config = dict(
    num_attention_heads=6,
    hidden_act='squared_relu',
    rope_fraction=0.75,
    init_std_up=0.0237,
    lr_head=0.00476,
)
Each number is 50 + 15 x the weight over its row's rms, rounded and kept within 0 to 99. Layers, rows and columns count from 0. The size before them is the row's rms in percent of the matrix's.

# layer 9 MLP up, 1152x384, rms 0.0445, rows 1147-1151, columns 192-287
096:55 28 71 35 58 47 41 60 51 61 28 38 40 45 66 49 74 59 59 57 57 54 56 42 63 74 51 44 40 25 50 44 73 59 71 48 45 72 54 72 66 46 64 33 36 37 58 40 40 78 47 26 51 38 69 38 33 30 50 60 48 57 49 61 32 63 18 52 31 50 58 33 54 50 55 67 51 55 43 60 34 35 36 65 38 68 15 51 33 54 55 29 38 56 53 65
089:43 77 69 55 31 89 58 40 41 77 29 38 17 73 81 65 38 31 51 67 56 76 50 55 26 51 69 62 54 60 52 72 42 71 55 44 49 75 16 60 42 43 63 48 38 47 73 34 61 63 38 30 33 35 66 66 63 51 73 43 45 52 60 56 44 58 48 62 53 49 73 42 44 60 60 72 60 67 28 68 74 33 44 42 30 45 53 69 55 59 55 42 70 64 72 37
089:37 42 44 76 46 56 55 32 29 54 54 32 59 80 50 64 47 37 39 53 38 83 58 29 40 33 66 41 76 25 39 63 60 50 70 53 46 62 60 48 61 76 37 56 61 32 85 66 95 58 45 51 54 45 38 37 42 46 45 18 61 41 76 37 39 57 42 47 61 56 51 41 60 74 59 79 34 51 43 45 50 44 31 32 27 37 40 57 36 51 69 43 42 08 44 30
104:35 57 65 40 56 39 76 65 53 51 66 67 59 54 75 54 44 51 39 57 48 56 44 11 54 34 32 18 71 47 29 59 47 26 42 58 25 55 29 46 18 52 27 53 38 36 47 33 51 56 49 36 25 42 79 47 55 49 59 50 43 74 33 46 47 25 34 49 18 50 43 56 36 65 54 54 65 26 62 37 57 23 53 61 47 57 46 92 29 63 45 59 52 48 69 37
099:40 57 51 58 37 58 36 79 50 67 73 50 62 61 54 77 46 49 19 42 49 39 41 37 66 46 67 52 52 25 49 44 61 43 59 54 33 68 39 54 56 51 56 40 47 48 67 40 74 34 45 56 32 58 50 16 43 44 42 73 64 34 83 40 61 06 32 77 50 38 46 69 39 39 42 56 62 35 53 63 71 56 61 31 26 63 53 38 22 49 51 48 51 40 69 37
# layer 9 MLP down (transposed), 1152x384, rms 0.0386, rows 1147-1151, columns 192-287
098:52 39 65 58 41 33 50 72 38 76 51 64 76 69 51 40 34 23 57 61 71 69 53 61 51 30 52 78 56 52 58 60 38 57 42 57 25 34 35 44 57 77 71 45 78 74 53 23 38 42 26 58 44 54 31 58 43 56 69 50 52 50 55 39 33 43 79 48 68 27 73 71 02 48 43 21 38 54 26 45 81 29 25 63 25 60 30 38 31 45 61 34 59 55 29 39
091:45 39 40 22 49 70 51 69 78 46 56 65 33 45 55 52 37 43 48 68 63 31 53 44 41 72 53 43 51 42 51 50 47 39 46 57 39 47 31 48 60 52 65 18 61 58 38 61 67 67 49 63 44 42 67 60 31 58 68 78 33 61 68 44 38 63 52 34 74 23 69 33 18 31 42 74 62 65 36 35 31 36 69 74 69 59 54 57 26 43 68 41 61 53 57 34
092:35 43 34 68 64 42 53 54 62 46 55 54 41 41 50 64 42 52 67 28 31 98 39 50 47 23 77 44 35 46 60 57 55 69 42 48 63 50 79 54 32 39 37 45 45 44 31 38 42 27 74 99 42 41 36 45 48 46 38 54 58 41 81 61 51 39 34 53 65 50 43 36 63 49 89 60 34 46 75 58 46 41 60 50 53 75 60 51 57 74 65 73 40 63 49 74
103:40 34 23 60 37 40 53 50 61 48 30 50 75 39 73 42 72 53 56 38 73 39 53 55 55 70 74 38 56 39 59 56 47 37 59 54 39 40 54 30 67 73 41 31 12 68 37 47 64 40 37 64 28 49 53 55 61 62 30 76 34 51 55 73 35 35 37 50 64 57 39 36 36 49 57 44 41 32 45 20 29 53 33 63 69 71 41 60 55 60 67 76 39 48 51 42
098:34 17 64 78 51 40 59 26 55 51 65 55 52 28 55 44 53 32 62 60 64 55 72 42 45 26 36 44 63 86 51 50 53 72 36 64 27 68 26 59 53 54 56 56 64 50 48 56 47 48 53 98 58 46 23 55 62 72 26 30 64 66 54 17 70 40 65 51 45 23 16 68 48 68 75 32 50 59 36 47 40 47 55 30 79 44 43 48 49 54 54 71 22 51 36 62